config.yaml
hidden_size: 320
vocab_size: 8192
attn_scale: 0.177
tie_word_embeddings: true
init_std_down: 0.00441
beta2: 0.99
lr_head: 0.012
batch_tokens: [65536, 131072, 262144]
Each number is 128 + 24 x the weight over its row's rms, rounded and kept within 0 to 255. Layers, rows and columns count from 0. Numbers have three digits each. The size before them is the row's rms in percent of the matrix's.

# layer 4 MLP down, 320x1920, rms 0.0955, rows 143-201, columns 720-959
097:123118167125115133146159165114119153165115124109145122134163079076153109121089137127112124112108045106131154177104152168081173115097129103128150097140134172209141157130154144169155123176123169140108141162115111149090130142116135189139112163119128080136119142171138108127111128107130123157130137149140144139125120157120124103121134128093144089141120112157124129109137155152120148141172109119093154137117128141136125162095144113138126086143121150138130121081105087168127158118157121108152104109095136134119124118152159171122177198151119152118111144148159146127130139156120140099113146132123102151136116111103108127104114131119118098142152113151104145148175114090151152151132135114146141158087164099116133108123085148123097
100:106143095138133113077136048157155130164098102135135099135146097103134111143131115129122122108141109107134141152150148128118123166122145150077110100081131145106117120117098129111157099144104174073162144134096119155157161088080078113101109113086113118162137156114125143132143149119121122127117103172148114133124105138129139072095158109157115103093113141113179109127120115110187180122143085104129139114135118178160144153086171168141155131104098141135144143163124171125148183161157140103184161134088126145127111146118154128138083136120135116135109160145155105179145179137130137133050138140151111100110146144157141104189119109158119066118056143135117162150151121129129172133139140117120084104120139112087120111115080117130156
100:112166143089142159140071122155103120184149118162142096119089099105113144130110091128151115144177108127110117201165109108134111097155109144161106087088121090104120136152150144087100201140163114139166157158140098117117157094116125126106118147140146111151137103089134097131139133137115161136139125145103142094073087156133121106103127139125137103127124128108111041146139151170112147180124130150157153130147145125059143152159092187129150110139147103127152112098151125112143089153109091124108141129137154114085102140101147160129128128161119144151089121134086147085134131171156175084123165125085141108124116146165179148111084070151127130094115150130092171108138089143104153132139105117134106148123121094112170168119130108097098
100:096069089139126132130129152189118117145112164091109117140106095080083150164127112101180155132155104145125108120097160148103147133110109105087118157118121185126179121148086138133125074133122116153136089137124126177135091148141134109104137150132096140128125098156137145135137128126171125150119095073122138095130099142092100156154155169117106118117125130160106141145116114115149134145139152170137105126116121164136127132110147122155098110120127105136136114097106114139136114131174108116129106160102112161149116146128137098157118097125111123129105112156102120101156084113081151137094128139124141105112084128111104099126180118113115116135131125094112066129087101138112132151121087129133125139109163125149131144163112125152156
099:153160162110124123074161163134104124161120079104143116127142121140112159148134152121139192078148109184136074146144183099124159085130124141143141148124131093138170157132137151127090087160145117109159095180100102124128132089171102127127199165133114128176148116104144139135110106150107127144156074127108112123113156144069122100150127129104164126128142096126124095144114089123114151114096155092114079136141145128136122172164099119124156123120192137119098120154117139088102131128091124111119179156123144122125145138147173144103144121102121147152109121174143135135103128100148098156073126133111123157143133125138153140156111134175123169127123175147112128116120168098169098129163113115130156146115159139140134140171131146099138
098:116155157121145122147171174100089139132141129160100121145060135149121098171133104122097116124174118142097130114170115156131150125128120133160172129134120134126144137123117184151130128130159121116156145139132166146104114121145090112147113137097135109084154159150143129146135183134182149175120165115157100124097160122169142091101123114108117153155090109170143118167174106104086121127161171136170139132158110137119108136170172096109146083150152131120140137107138171181129138138082138126131126126105166143159125081110134129152156142154124163121104141166121105130166123114149150093099109161091120141119149146125127154064119172177153148111113112180112102133154108148132105113142104125113124131109170107183104144124092118109123
097:148167131111119095124125106166117120141113131119134105154102101120149132134102160102133114136125108123136082117120146144128170118135113163136101133117145144127103157118114133107082163175160118106142152169116099112172115159126120103118133075127115135125130101095130124150134091145122122126114147161104195169128109133133144162101152110120142133109047116139147147086162128110074160129117160121092136167131124117120142122132123134125143128091077130103124129146141128175139136146154122146149168132139133126122110052121140136165100138127102108082132120126124088152149080113123093160080112140071141144113154149130152112108128140122153111101140132125107165118140126148160109150077122116167139132109163128116107113094106149115136
099:126132102143163153131143157092108144125207117126186130121153139152107127139081090116120155102119126133103095089093150118100131139136137123160143128128178107167129128124124139103144104109098126113160147138140163122106129122108168165114174116100149125158144094089161115144136130112144124106145164116115121152094159160146141088158138161107125179137121162123116128108158113102179168125082169145093164085079125101121176124135146149129144151145099156167108129170119168127124117179137131139123129138106108144126122079103112142160089100134119161138135123143168139122159099193153138113134067128111128137098104096117113145086107111152121133144120121145102145157130119121123173140110078132085127138099105098091081169122151156112109
101:142140111147119114088128142134158124118104113061097149154114143122102155144128168113136127113107173126143106108129161078091129105108117156141139112153138165129130132126121106122083109084156129139149123120103155119136125171140109105111101139112142122135125115132132122125137125135148168107108127120114143105130100102148104130121127083098139069148149119117152110134073135154117138139118136151099114115160117145123121122163111164126151150131115165104113151105159130153138162114135113122120126135172131109127109126114166104144117151110109155096088126116095129125131145201060140107108107079088111131125106132158127112098124127111168163151154138129079088107177113139147157095119094122067127125156101092163119166116134161124119
103:106128126107122106135100082153178130111136112124083164143160137112147156093128145147161123193144146120165130137099136143139097131114119127076159147126148074181175113118140143116112138099139129126134129105082130126137091083175144135128135098117153105119103120159076167165122106130134113083130146116132127097133104135143122095154123121115136144122107094117116083122135159134099072146170164109175121146110104138110121141150109129123085130150131125115162116113102129113101117123115144141142179112106112103160121179113131151134136157132096134108181126106125123130120132090126171132120176150160121150109099120163130153164141135156118134121137193114121163079167122131132128126129091199131145151137107158103123112138127108118181
100:132137103142139154170087152118127134156138128115107136108122106118151126199126148130137131090127089150094158107177158196158143147138099188091135171077104107099086131123150108147101139113172142129104167128111130182144154117138154138105108147145096112158126160155111145092123098133125106107161158150123137190134130124083141111136099100120126131139096111119187081154132128131173139146128117168118113126125151105134134170114127095164168091151155116145129131131133113137142119102137102112138148108155130168115135099152114128101166079124185108115141148154146129144142165121143100124103142126154119108144160134105114117130109153173105144129169085093143135148147151146141158128148163101121142164170137145125102138141131136106122
102:083144145113140142161154128119142113110130099129125135136095104140113045134138132149134115115146147116136142136168134141125133171149091126098159146133155183145131137108131139121154168137106154162132119163108124153218128181135135096101135178088081135128155088138120171109135119126123166150123131150155104132151130083127142139140157135177169109127113091096094164153151135148161125076142125120108187145127068171146127086121136151075153098175157135129158141099127141161151140092107132142127168141108140132114129143158119124107120116201125095123062119160121128163179103145125151124088122125124101136096139103130109094148116127112175143124158124156119093159137156129123117124065187147151141196106113095134141160127149150163110
100:042129128090101126126144138122142104157168085145121166133113107130137124112102128131125103148168098127113142129154128149114122079123114143100143114143095140157145136105093148154112110184137106134122114128142112127163159121124145112140104119150147161119125139111111109107161154143083115096109137165158192179129173142137136133105130082123119127122124153126106126100136151138125146126121137125141114134158159180129099090156117146142118106101148141146107177155120146154132092152161133130125103198123141117116109159068150161126121147116147110135112145160088158124091140112101102170130079123113085103143125142117165149118130150163103153090096090101125106120143129175150138092147135138109100155109083131124123147196160153161118
098:104122104111126144122118117108107102090134145143141145131141098094164140107140155134104100101123100124110090148152155132132100132154141131129109105102148051090153127106131171113113144174143104093106126111133123135093178117141147131092159146106118148129134086124110099114158143114125154130164104158187121125153140175086128131137140116143126122134134132104143120106088146139129116137130104117116165148160119127147139149166145151103074089123151118131110112122105125132110132126149120075134153129135136127079146137102119169137128144124146146086138106150090102146108085134147168115127127109120124130132150136151142121101104105112107145109133101123137129153159160147165108124124137144096170129120148114150118104162194108174123
103:111172164121152150154118138123080112127140119142174182111135151110148126132102156123146100148093124099149099105132138157108140108156117112146125144145139100133111110148106150075103133148097137151123147143126146102101153116153128119162101113102121090131163142139095130127194114151115107166127142097139166137102142131113139177135137121162140115117108145157169128119173103106145155137146171139094152124134097114082097137137134139092089132114129146099146118090131148079113145166150140143148101158116134090113126126102152123130197140156093143149153158138113091125199099126119093136098107152137145124084118125138146130115154149090119097120107092134126112152141121117138134094174111134129137120128118159121144131133176141116125
098:122172169106163108103107151102107116107122116114121114088102073144121176157148149137111103122113175155086141145128135146071118135155125117128147105131146112117137102146149125093117096123101161153116118134140137103050115141119114136132162174153130095132178122112112125108102105161140104121146119114125151106172182108129089087157126121137161124099173106109101133130161132135137104101111104148151138090104118114104122119118150131150109151136107145168129145127148100162108109148140135108113167138099168129104111126139122149116090114133131151155135151121153139172077140113124104136150139117135118084114130156105130115152108109106170165091131113108146144100137117158108110086128140150162168157166105078129135109127110125126148
098:116105164118125122177149094126121153109150160128133116142085126149107109149143140136146148123143137127122108123099119140153130099143118132125163102141144086101112109092177124153154082156103112133179164102172173131150085128149109185101167134162095112143079193112174108130154110138137094123117150133124095072146153109107093083123111088131132148160150139133094110102131112132154106116153113134150085086102102161105128141107099116142116147105129145143150105119166120133134138108163142178107165159043144171110127116140126119143128133099131127137091128124072128133102143131130142117179129158147110123131128162135128123131121149164174122125096146160142138052096123137145132117123132130155141108102127125134133148103091123117138
098:103117125124089127183143117151134122148119150129146097129098150114092169136148120136140123180153143127102165123123154079114129150139144130156114156116158116084153144106115092114159130095098127166125145158148103118096130129134156102138049141132100139157140138175176165114115139155164105100120116129149164150142109125153146154120123135086104131143173131155126144126129110142135129111142141121123075096178153100173105120124089146130128120119101153162138125111087139114131114156133138115145147112151162076144133126110130110126108132115143138094189117202116133139109126139084172143107102141113136095125124094117112145097120124111141109106082135143131123114165126084150148088133158087122106149103133121139125098144091129119124
099:116113138110094156155129143112107126144154127125127113111150113118142067153140081131143107112130136158159103085151154089093136102117124134140204126127153116121132114135126121122157107138154156147154144131133090105118113113117126107166131152133176133126145096115127140144167184127142167122123105140122165201136093126121127125136137159165144066126114118097137135116106154132114142134133068160123105129106112129133143089080150083124088142119087129179154120117095139119125114140144123137105096128120101136119142101162155124103115136111115150177160157111134121121074144173147102098133121132127160140096131105106118106098081126146113119131160114119103161117135148089079106137113084139126134126094095143091158116122127154091097
095:158152141124137140127134088074111147168129120097166120085117143134133084117098139093113115190139110120112156141129107131123130159099128151159091119114103156145160103174096088081098131115155149148166134134138135128130114147116102093119147135134095142109116136110120112157135160108145163103129108136119138159126144104100150134142128156117112128084166099156097131117157174135141131117154149123172127097141172132129126112189142117121121124134124112100127132163071101115132176111113107126142117120142131133123113131128120164102110164107128138091121129109141137086099167134119144161184109128156114135087134139140143132130119113104156113124163158105082158131142105146131131143094116168154153146176124161119159126130164114112161
099:135137112153092140151134110153131109145143149084130181119137163103202121093130138111150139120155134138070129139122130136138118179121103109126157133154098139110145146128141151169139120114117113149151150113115128132153107106133134133145125108152126133155118161123141132136094138147084136129086147076146101100111133107137124172163106133123106147134164167143134159108126109144123091105129095178129124108125122103180116131092120101157110122132140119145155139089096089082106119116134124122124147149124128070121150135130114107173122135085134143152095160089141138131141107137139131111128132116153152136133132136131125104105133097144094140129121100143152087171154085134148113136118074123162108117152114113098108167115114133142114
099:095160115133128131101109135151146119076111118112099140118117141137124130143126169057139117136126165110143110131117126116182112101123123117104165138167071116137144113118119091122130137150149120139115105156169164168164120136159122120094129090145126178096096142157108072128150151116127137135124180101124147131114138117144129110093121148168128107089141169178115110156128146135136111105121110149131089123081133137118134107145131173168119148167115113126120106168134126152140151098142136125131095150109151142115140144095128105173121079126130132106069080093121136106168122110098133134100147141092120142130109124108125116105123163170172159116130070119073069145131115175120148142114119099185158139132098107101128112054150150124066
101:125114093151160116135114153112127140174164114123118095133136146153114138073169101113139114082121134149081101125118121119127141075150093112110108118132176119096153134122149155115128158168131166157136103056134115130133153156115152134123139157152124081106129096114113107121131130141130120168097139137095117096085117129122135125123130097152112166131172092112167109127086112134096151085152129114132101136136124100132151105082094107177110187138085147129128125104118116120150130114108130140143174106113173122110105159122166114114112099107143142119122072122160143154125091154135129085111137115130128110120127078164134149128099081164108129145160103145139088148090116095102108127137119109133134154110146160153141121099127110113127
101:119153142109145148114119113140187107080119101192173127122096094116110098116150117080101098104122121130116168132107156161143157127126096154135108159137124159118126152133135118128135139140124113151133102140099112116095159153166102140111087117148105115152102102154094176090179163129128145153106098127116109156132172131181161130137125157101143123107121149173163122137113113134125130105116103132123106148192142144119090137106159139156155111138107127124133117115125154165161094124151120119177141190082167138131121104112154096151121111085183111112147090112149144071112145138118114135105142147138117097145093139133110150096132095152130118117161063118127174154113147088160101146083139130166140107141146120104154123101164146160121
100:090168116133112144124123089089112096156131116114133142111141210170133124130131151117160121117136128120131086093117114107132129154128120135105144170138125114128127166093125121143166144108060117105112154139131157113183107175141161123147124097123106115127094144144154120124130187148174142176133107153117149097116158135174153096149188103122140122134167142111121113101153107139094130142131137171161157098103136145145124110135170125112131116091155152130114148154168145110125121195156114103097102098095112103085117103123164119108109135113114131132109105129108183107098135148133117132107118116115117143129121105106134144145068094122107120149127109144160144111138148110140144124171138172081158134106180148127121172136139135111110
101:123103121141143094166137126149121121123107127143138158114187168080123127102138097118172141102155149085077133168099094157098172113125127140129156148080107153157114130146117116152173142082132124123164106093134146120133146098096078109155146092151119122077111135138124159131125113119121145112149121094131120121153098120145143116139090150095139101123109135129130129099139146143135111156113099116126110156114093135209089173145168129149100117092132100121121146100098060127094154104159124133152150158140091141095112087147135139154086116111132110137079114130114153122138108138131132114157093137131101157087090136084124109055118110080110108132098118092123130124121105141088116136147122121130076181152095140138133124113155146121106
102:134126120142149135144120144123135151137121170133132140114094108144141103132157134139112135152147161114084124117153128102119143057105165117145154143132134106108118114127088101126097163149089147143137158096103138149174127104132132139123096123146152145127083177091120105146124131118165151105148113138162086112060138118127159152075108070148137146118111153159124122125104116099201138108127124127133130136156133158109115182091088102101143172137142171121144094147184128144130115141140138138153135103148151105133121132110118126112154115127094145149109124119112116138101115165146155186147119116172116139108158082153127132108135093167149136159146159122117157159155129146133144113136122118090120130112156142081136130133145124149121
102:156121135133122087178177119171101129131135152104107146159105122120133106120128178146113104138118156100119108127140127141145127119142143097123157145126133134162159107122091114146149091123111121169146116168124112082154129118082148108117149113093150108126144136138134101124166148106168171106126152170102168118179129067081123128138131136112158134103148118100088126135082115133136135130110124108097114151106134135126165118171108108124146126092190155132125144126096134127131145163101134132121118107138151072152088159140152127127113125149170068147114139140117097170130084167127140143136135154170110117147149136104152135155125110154123099063129146154122066095165134111107108141106096149087093142102140157118075093141178126122123
100:104145145120145132133131112097137102115101185140125147113094144122156129100152129149108133135113142139152148105145131141107097145116114109098129131133059121156130151130153127117092131131165175127124105112114142082162131147160107150095146124118156105141122131122092132122130106170132117139146097112163138133125159096094105080156101125132154153161119104115150122161194089167122112138095119136155143143124109127122117096113126113128137161132096108104097134148189148150088111134107163102117137124148118102124124109146147154153097132131090139125127145140137145149128094127099137121151139146151120159075155090139154099096102172126161113144124147139136114113130151119178120075128132101166136099159124153114127123182148165125157
101:103116139103102155165119097143103133122149108112185149104120123159072084088135152155141157138132117170094122116066147175126159144151110160142174134147090130136124091130096147124139132141160153127150142164115112125167119143163076144115127132170128117125105124127109132122164148135143112118120121160155127147099126176136130131132129145101095114154113094132131150110105135114122135112156086116189137131153085124131105160151122120134149156128130142163132150131134137156120099115141094133112150172145128079116122139119096156122124096099118115142123118092161116128107138144153130135087165123134110161141088147170137120161111150151103170127124124136143128138146139105128090148068134141120104146156138137152118137126167136134126
098:085144170125109148120119138120121094137121137117136135111173137122121118127143120133122091135162112155112143131104140084160133144105085137158129138119106119153129125143137139131130129117140121200112152122119118121163119108099119110105092143141137123126123047151091147137122129121119144149063096155134111167107105132142147104118141142135148117166180112130126144172102156128135109107131179097134150118157153113163125098128099113119078133090081154140138152124131114156108146128149131110110135142107109118137119149139103133128101139133102169124103135118125110109096121105150133078137128167137116126124176100167161170067110099161149115176090108135145152120124127158110074134145127128110106139150132116103128116148145130126111
101:122116118119130127099083122125134150099113132135159120164139151122168126164118132106104115101186142132103165151128110113084095126120120112129145169114126152185104160107141136112160141154078096150132108146162147175166112119149147165136155125117082129125116151144117115131118137111132109105114130184119081125138118126124114126116116099164133117133155128089110113123124159144132122139123142157151134125132118119070167161108137092148156162138134159126149115095115150140122148114087118091147101112138137120157132122137129130151131105111149150122129112132151112128138096124132119091177148106116101124120148115097147086102102103129143151146126160149115132127203125109135122098160136099159134080124123118119087139090134113099132
100:121102135122128136108142119117175128124120110119071130141135144163147100114157069155147143078152148148148103183123137169137123137140139134085118135125096175153109112120141102140117145101157120119156112108132098133118091107122155073149099147125101128122123112131126126102129105155115133136123162108156135142115156113129121124120109104164113146134133151116142184141148107132077097172141171076152176149134092106098147059103143132132115139137177133141136150140085122120136148148125105153125121102153184120148124113116144127088092135158168121123107121126157139127140135100119077171113170150137087153126122129121179105126130146173094144132131117117150138147083113130127139141168132110171144134120156156161114100129108094079113
101:128151136085138099104114157161104139149128132166138146102169125052135156151155095132152151114152151150138090125130165093083128176139085162094179159120101122150118147109109087126154158085102127114121163052143086145133110111115144086083119089149113148107157153123144123124143119120119148129150131089121105153110115139113154111174125131145092133118134121103146112153145085135131133061148119116136097121128152147138099146164134156146139101108145101113122107157139133124148114110138145133141170116129128141130108115129148121125174144135132151144126089130145109116116099166140114085144119117138160165116128139097139153138145075142067127106140107113146128108174143110120139125124182137122099149169080127117124111174162111113105
098:092173109091099177172133149089139138142149121087151141125116128106119145102119085154103116156200124158140151175106119136104123186129085122130155167155118085147121089137161158093104155105181152125121141136132094159125142133141082105130182110146102091148157093105078160136149125126054135074127113110118128148126143116101149093158127119137133140138174138098127140153174123125136125078126109113144179103132125115117141131119109125177132157117082142102104094134182128184113136109091121116112115111140127120158119128113117120147160124170076091154098140081133130133138142131085098087169156140115121097058141148173117141145149098153116099075058126099078150160177136120082123086122109120101086135146115079143172115161129116116082
100:130143145154115095142138138078114116089132124139119119125135122133137109118173103171110135155176101146108104130136153150139126144119095115120140141101102033127123144081098123158116156170118128100102187133095090147159132119121143151105131102093153101110139124179129168120121122145094153107113131103146172104111149136134106133163100132180116080144143173149107126127108089137124151157126120159118181132178091113093099124079113161090111097140173104084119123116139118119135166105134104114132126176157095128117168102113094149147165129112149129125151183108122131055164156105135119096122146145122107169126161090150141132152124148111123104175126109118150144146088143119092121102126117083138175117151138138113088133120120143126153
101:231123129147112151112124081121120146092123086121117141130148125102114159164101161106178156127148123144153122124187116167140121107165116140169106089117117132149123130103096172083109156150101143207130152124146126097126123111142138147093095137153116138170143114151145102101096129125124156149118142142130122124131085109152123115119162064136122149088091160133151145130135168117106152095125155112149126110109125143094120143113110127145131132137193122146113143101121140117139132136146152104186134168143135122132136171148123150107103111155102125137127212128096114159113099105100129101105106153162148101129151108142129126081119118172124119139092137126163098158126153094129105113112123132139133098113141129111137124137144116124103
097:123135124127143122141136127125093128110127135102158129125135123116135091120141069115102168115129145167113127123100121121111098170113116131158151165102142122104147156132126093087140109118132129107120121099132114152096166130144125127078133098153136124184178125083174147106133154139124114114064143164137110120100121108160102154190095155099115149140093142124101119098143131133136119167107118128104107078142102148140097176123123135139199142134099187148126148174145154101146142089120147149126161094119116148175126154076140135156111122134133170132126129100142116136095135131134103153135142163103139097134169126143115098106126125126105157103067091094142144099128100172118174142085099114125089077104159099177064125147109112100122
101:127116147091117120139094097166101130088112171137139130130102118142123145137118114098141147142164117096149126152153120135117111177124154123109152119137120150102138091143141129135137139141155127157104070126127183166107096135079143133130133118120112156098146125134175130145152137110108137149164113166143104094122135102115116215145145080140131120132118149146128139131105133156120104131118141105126128110124111158121119105134107103092142130140100126119139134162117146191115111103145113150131107134087142159148132068114161154126133120110145118095182097114110095160117094131099150113152154116163129129130125106128092119179135132125137106110119136121125089131101115120082088159158118146166136132100155116155174118107155109166081
101:137203123157109081144133111083109143088155103117150131098132158135144120159148153104119125112138166147110118117139112162164131133153140118140145132106077121083142158107112128115110103108157132119091157126137158100156119165106123105153107089143159110125122144158097117174159125123122142145123157144111147141150121103099127136126148179127133104142126127105167136094129085121111142181135107160137116135138158130121099100119131106135114118171133115114117156026108157140115101111104100113158194121085101140114128088128112103135089124142092118153135125090131140104114141139113065144167121100109100105130122113167157138148074131104125155112134146163158096128122124130119123124141138111129139105147092135139119120112118153171151
103:157129136113130180131140125150133155148126115133115159136138123158159143142146132097121131149126141122090140132133168178127162135150137128136130167135143142115125156138169149135139155096123111133102142116116135154121126173181158123139128105111129152119142181148160135165109122133114149128118126172124139101152130137155098124136092133125150117101158134101123167107093159138103136106154110100129131104153120103077130185163130177146166088157163143148102126137088108127151133133157091146105130106095116097115138164125122145081163139153149113113145167126102113163124106170120149107169143136134121114119061142108108168121140095150113157169167122132154107146134136146145101129107110124142139163117112152142127094149108124119135
096:111140118153127124120142129134134085144132116152109125148127084151135185120098157092128115122148112160119130117102083126122111066125126146136116118130133130163145149151113142147120086138140109115119130147087118085118118106155123113135112117090121067199164078161179147122178142142121153139153186124142119082092143144113109078142129158146146136114099121148146148153137126140128146158168161175114139165144108120145119113136121111146119127126109160110143118104109127126130112125108122131100073106140104138128121129121145149096137168161156130141127175132127151142106147132097129151126130145132110157133129137112134118116115152197151097078139087143112133118163132140135168128117068160125145115150081119118077094122136140130151
103:119135138109096174103091146107093161124125144122135083127094124127133114106120115163103108119127153120139118116126138131135147117151149105104143114119127133153129122121083125152148149130110112131102145128150147135117129157100092107116123152162131126110125100131131127182151106148109152107170102101157152129179114153049119126156132178074120140151134147168147141186170086128147076151123127154115148115115141141217127117158133140125135103144198148121093096144130159124088134123121114096151161143114119131149110108054147141092136105146127098145144139120130150121128105143121088132104126145153120136126103138120106142118098139147141120078109121117108122060122121131086094105212116120123142122112108139123082137128150144124130
102:086140116100120154146166103119151168083094093140155175131138132165099106138149180124070154111137127152121122144127103061137139124149126162146127130155118130103154128132182128123131141089143143133131147095123149103082131156096093157181156160188092145110180147150146142131118114149105150172116145133097116141149151146118149138146124140120123124113147154124156131132127140115143155122134105115119094130131118111162152078119093158128132144113149133123162112117139157168124180155127117141089136147163136101098112155119106119144135104146159158127124184119141103139182155114128168157111147128152117108142178117126166093143145131108133135132122108109156114120153140150115098140107122123173152104187146108124116096120110173115135
100:127117122144134099104094135152085125128135131103158205137056154113148120096131158092139145160111154119121130131138107134153111164107104125131136113126137134079122147134144126118087152120156119174106091068121101132123158079142105117123112139117111128160114115132110131127132130113140165138171141123168081158157085165116107143105135138161112126148125128147149141067107130145149128124109143148132168154101128090159162121142131151107128179151186150141104153115100121132110169139120127105123170144124081122128136170107088148132108142152097120143135092167116131125115139133155145061092135120132149093167098140128161135131113099114128136113169114114109170134154168099107146162132115139097149187119086156138112110150075144127104
104:086105127142151132133117095090134109121134127098148152175134147161127102135139102144111126102142119147089131139165109139125119139140119140144127115130130108129112144137112143137151081129142165155174165087144097130121135137109083124151127152156141110174121151103120131125135135111130117118180145140100115141175128169175159148150101140155127159117104153120115168120126102118113087134134130144157109092155119149109117084111163092137139161108068105118107149096093107107138099120106118125134087115085170133113113126145117112121097105152115123096054183106130134088102125144139125117150118124141125159122151127158150159082083139099140135141124126184159141097120151154101139146112104098124184105103119167129174144094142108128128
101:160114106143136128142155079150094154159143135163168158123118127116149104176117111110134136125095108141142149155156157090155118101157096154170115100122146165135165135120129104137120117147136084159132109124165129118152098126116167110125140118146128169138136104106103092145123088111105141122145147128112137137089120143175136148106149157054144141120119156147132095093105174143125159092120111146137125165093135131126087107130124112143127175149088163140140106078119129126123139117123102084152085145100128136149116144136099142136130145114116137103139122092094116081092104106131101081125128110178119166106102157147141172105102111120086123147136116110119165054094140167147102121157076124189113111145144152175132132135137142115115
098:124118109162137106153172103136096149186134155159119185153112161148103119156175101131144125106139154100083155134160102128107119070103076132124099103138122156169157122131115127114175136121144175157112105164132144135128123135153145101158094097126103114141154139096154144130135111147110133153175152127099151111156095093146120146128166123111143137103162135127153124126117146136132158095109139158144162143126117119143157128120171136121123136113145142122165105084133086171148148111141098118157122135114099170148119114141108116144157157148154138122152114102173109148099158119117157127121143090158145130098129176134158128144127110109116146090156158150105169139113126127107124116166086165148114104141111107134110125126131132112082
102:137152139135107166136152127089175152102158149155127126153131134095111165163094117147120145110115129122128161129138148094174131124117076169105145132146111165150129122109093123139132097120069147122158183115106134092132134130157114144162048171168148140135118127104173103140150134122134138095115167113141115128142102148132157098158110119109134115143107087156126151165154118119137094124112175128118144096116124107127116188124164108142133147097117129139129147162106140101115163111130123133153058129154140161134145100155106147134152117157165114202134170102198132135164141107085173159113096149106133156131089130190119120132159112157147127132152130102106164148136130110090152117175130154085155127125148118119120096150128121117127
102:160131135130106116111127094128139138084077131102118139160124120119142136141184129104143172097145077072100127168165108149133132135109171087122141119111129093109141159152087136124098122120128116127119139152112100193147141121115124143131139148116101141148119122102110152105142119129124105120104127154102131100171122116109117174112129132162107089114110121154123112147115143150110140097132131103091142099125149153131143199144075112123151109116110117139137125131133081110143131095176131100102132153105107166091153139138137111116178129127085084121119072104105108156150148085110163124126103134138131145156091137153080096112129137124142122091132132144116130145157107091123111136141121096112150139139128081119109139129117135184140
102:158135113110106143136152091137128082108135130112140106121165092168118144075098087129085116134107134116136114131095161095117125115116149138132136149148143113139126168123117128100125153116134143152102120159110122158097121124103110172186115168123095150118144086126145108126159133145109151136114120128120116139134087101090118110091130168149115157144112107133098143147142074122116108137152113142148112184123112144177151144141133138109151108168107136133128140119105059151130129113128125136123093138112126167117148127092119131110161190172116118129120129114178117136124126145128143069121175157159130126122126146174115092103100123145170162093129157152144120139148099116126127132171144115134134166137133099145156132132167135169128
100:158152163151140145080114148131139140150116116160117153147146087127140127165124123131130074106073115124148158129136144148150099119104129141094067134129118127124136152098108181106132151150127114126096079135163172120155120123151122133133097126109137081093106093136169143103166169156156104143137154123132164129138127182152149119085125148137100146113161103153131148132126153115140140082157107143114123145102119062135146150113118109175136145115145135110129116125122141129104106156118148136107043116122105134095159125105169143132130128113126110087174108122117134144113119150146147146114100126134174141107116144111132164141088099132135135107110144100160128105124173155174189133115081113130120155136126157129118153135123139133146
096:106075123133115170090124131142150153093163111134087129147102154143118088117152089119118151131125103130123139107125119101166164166176080126159108175124153151149117118091099164105150158068100117148136113158124114186092123093143123114126114140139091156121088105123171137127130138162167095106108124112113124154113113165105101131158078094118132156164111161133100165103139104123134148117125159153107135112153155084165129168147150060127112160131141129157108136141101104097139136098130144136141150128144160110106160112128110139128176121121168111112180162104173150049163161101098117127147114133158135174125142138082156145103110180085144123133137158153098112113081149114163163093117099064099102127142123107082092136145130143148113
097:103157134137155154159131090146157145120118158116150171078090130164161138145145117114133112130137146120108136115151124139139112133132153156142095084119141111121130160154137153132148185148151120065122131131121124091171114120126149149120119176107115163127153115124147165141136113107138131132142133120104096112131138122082096112112117124114133117127108180131117109125126153163121152108130171117125113157120091119118114145147123138113176155122179113116117050108121143087124166133126118082124140146150156138138138131139167102145161159118135147098138127101091174129098128118146126119161098172106118142165142147095112141143127119160122091107106082129116107120134122109131158124139112066118123154089138121130128132116104113152135
101:152151132120119119114107157152083076135158120145115095115165100131085167089134131104139145117126141166062126105093113128123137136148102103190113136145061142114133099145136139134133104115094122095117131135163127086132131100124153106151123152134138108184139154095194131118136069143128099077126126083137130147127119095146120083138137156116129111160156115120129132121135123141146146129151150136149089160123131120140164094135088092191131080158110133111152133126095099142101141110102101137128182111142158132081151151147120147132095137108069143181102129123152110120138098121108107151127143081160152133116086126129154165081074099128151147127097179112129143136111143160098147129156112147100096141161115118147118123148186156135114
101:131106120154157106105138117157189130117090105108106140128154135146144149168105138154139125097137073159121129159140113061129118163102149096147116147125109127110138124128098132128162093131117125152142123121092140111168124101160108123098132150122109153134148101105190116136110118137114126126152137118093139135078126099125056124130166134135130156124088137114108145144087150109137143135126166119117176131147142142095110093098124152074117161096141205147110121108108165111096092134102122130115150076094084150153132148155141152133126125085114101117102129109152128129150152101105092127057135127119115138153091130125137136111122114158096118155164165101147155095124140129116137122133128109156166124135116161123093128129144141126133
103:098087138128096139154099081130097147136091108126143121129086129142097097102157145104102123085112131153097094082148137113127131096104122147130150114149120189114078135133115153190139158193112155126168075115135127112094154081128147139142107092147156099156121156121170156105137093106141150169144123132118117114127141149135106128080104144098126126138118172119083115136101136145112169128154163119106096108123098133117103135153197102129114130127178172129138135136096136129066099155111137142103121114120133138126151165167191121165141100108116141131144096145135123119103120171141192157149132104115108133124116125144165137172101089098140172125131142137135093115118128129126077104095118142140129127113165144171167133143114119139119
102:129136147115141094166134116125093146117137106127166133097132146081136087107105165140080097118103131112116146125139112183134139097189067091120125108107106106128105133149133061136114125093119129144171127095139094088149102141142122139123114100134133153139115170138134097110129096095088122162120155121153167131115149154076157150106123152170109114110119093129160120129164112093116150127158145152130150140110113141140115128138107134129129118143064119094132172098169146146038120144092129165148124109146123042090142131097083152113144161109129134126113134095122138117125156177105137093156119173078124111129146127151163133154094104121149107162118141131133103140128154112076090143138135131140124153131084171116163161144161143133183
099:123094144122087143164161160131110143181126145077171139129131098143114117093114152113163135091134114108073109134142132128136176107130153096123146137115119121105121157154113142140136104160107138102100114137160118098095156140155108134133137141146137133136155142213142129139090139115141123095109152143104110117153129124132106158140160151161125113128105133130107140111089147128113123098148171126106106142134066149135138131106128143092110113149199141138119102118091085126129130108098119092133118130125128148110131114143139146139148134158133180115155120176122166117136159109131176183167108115101139162147141127130161107094105138127154103119138106101149139112119131154146126117112146127121150098147111125140160173105117128153129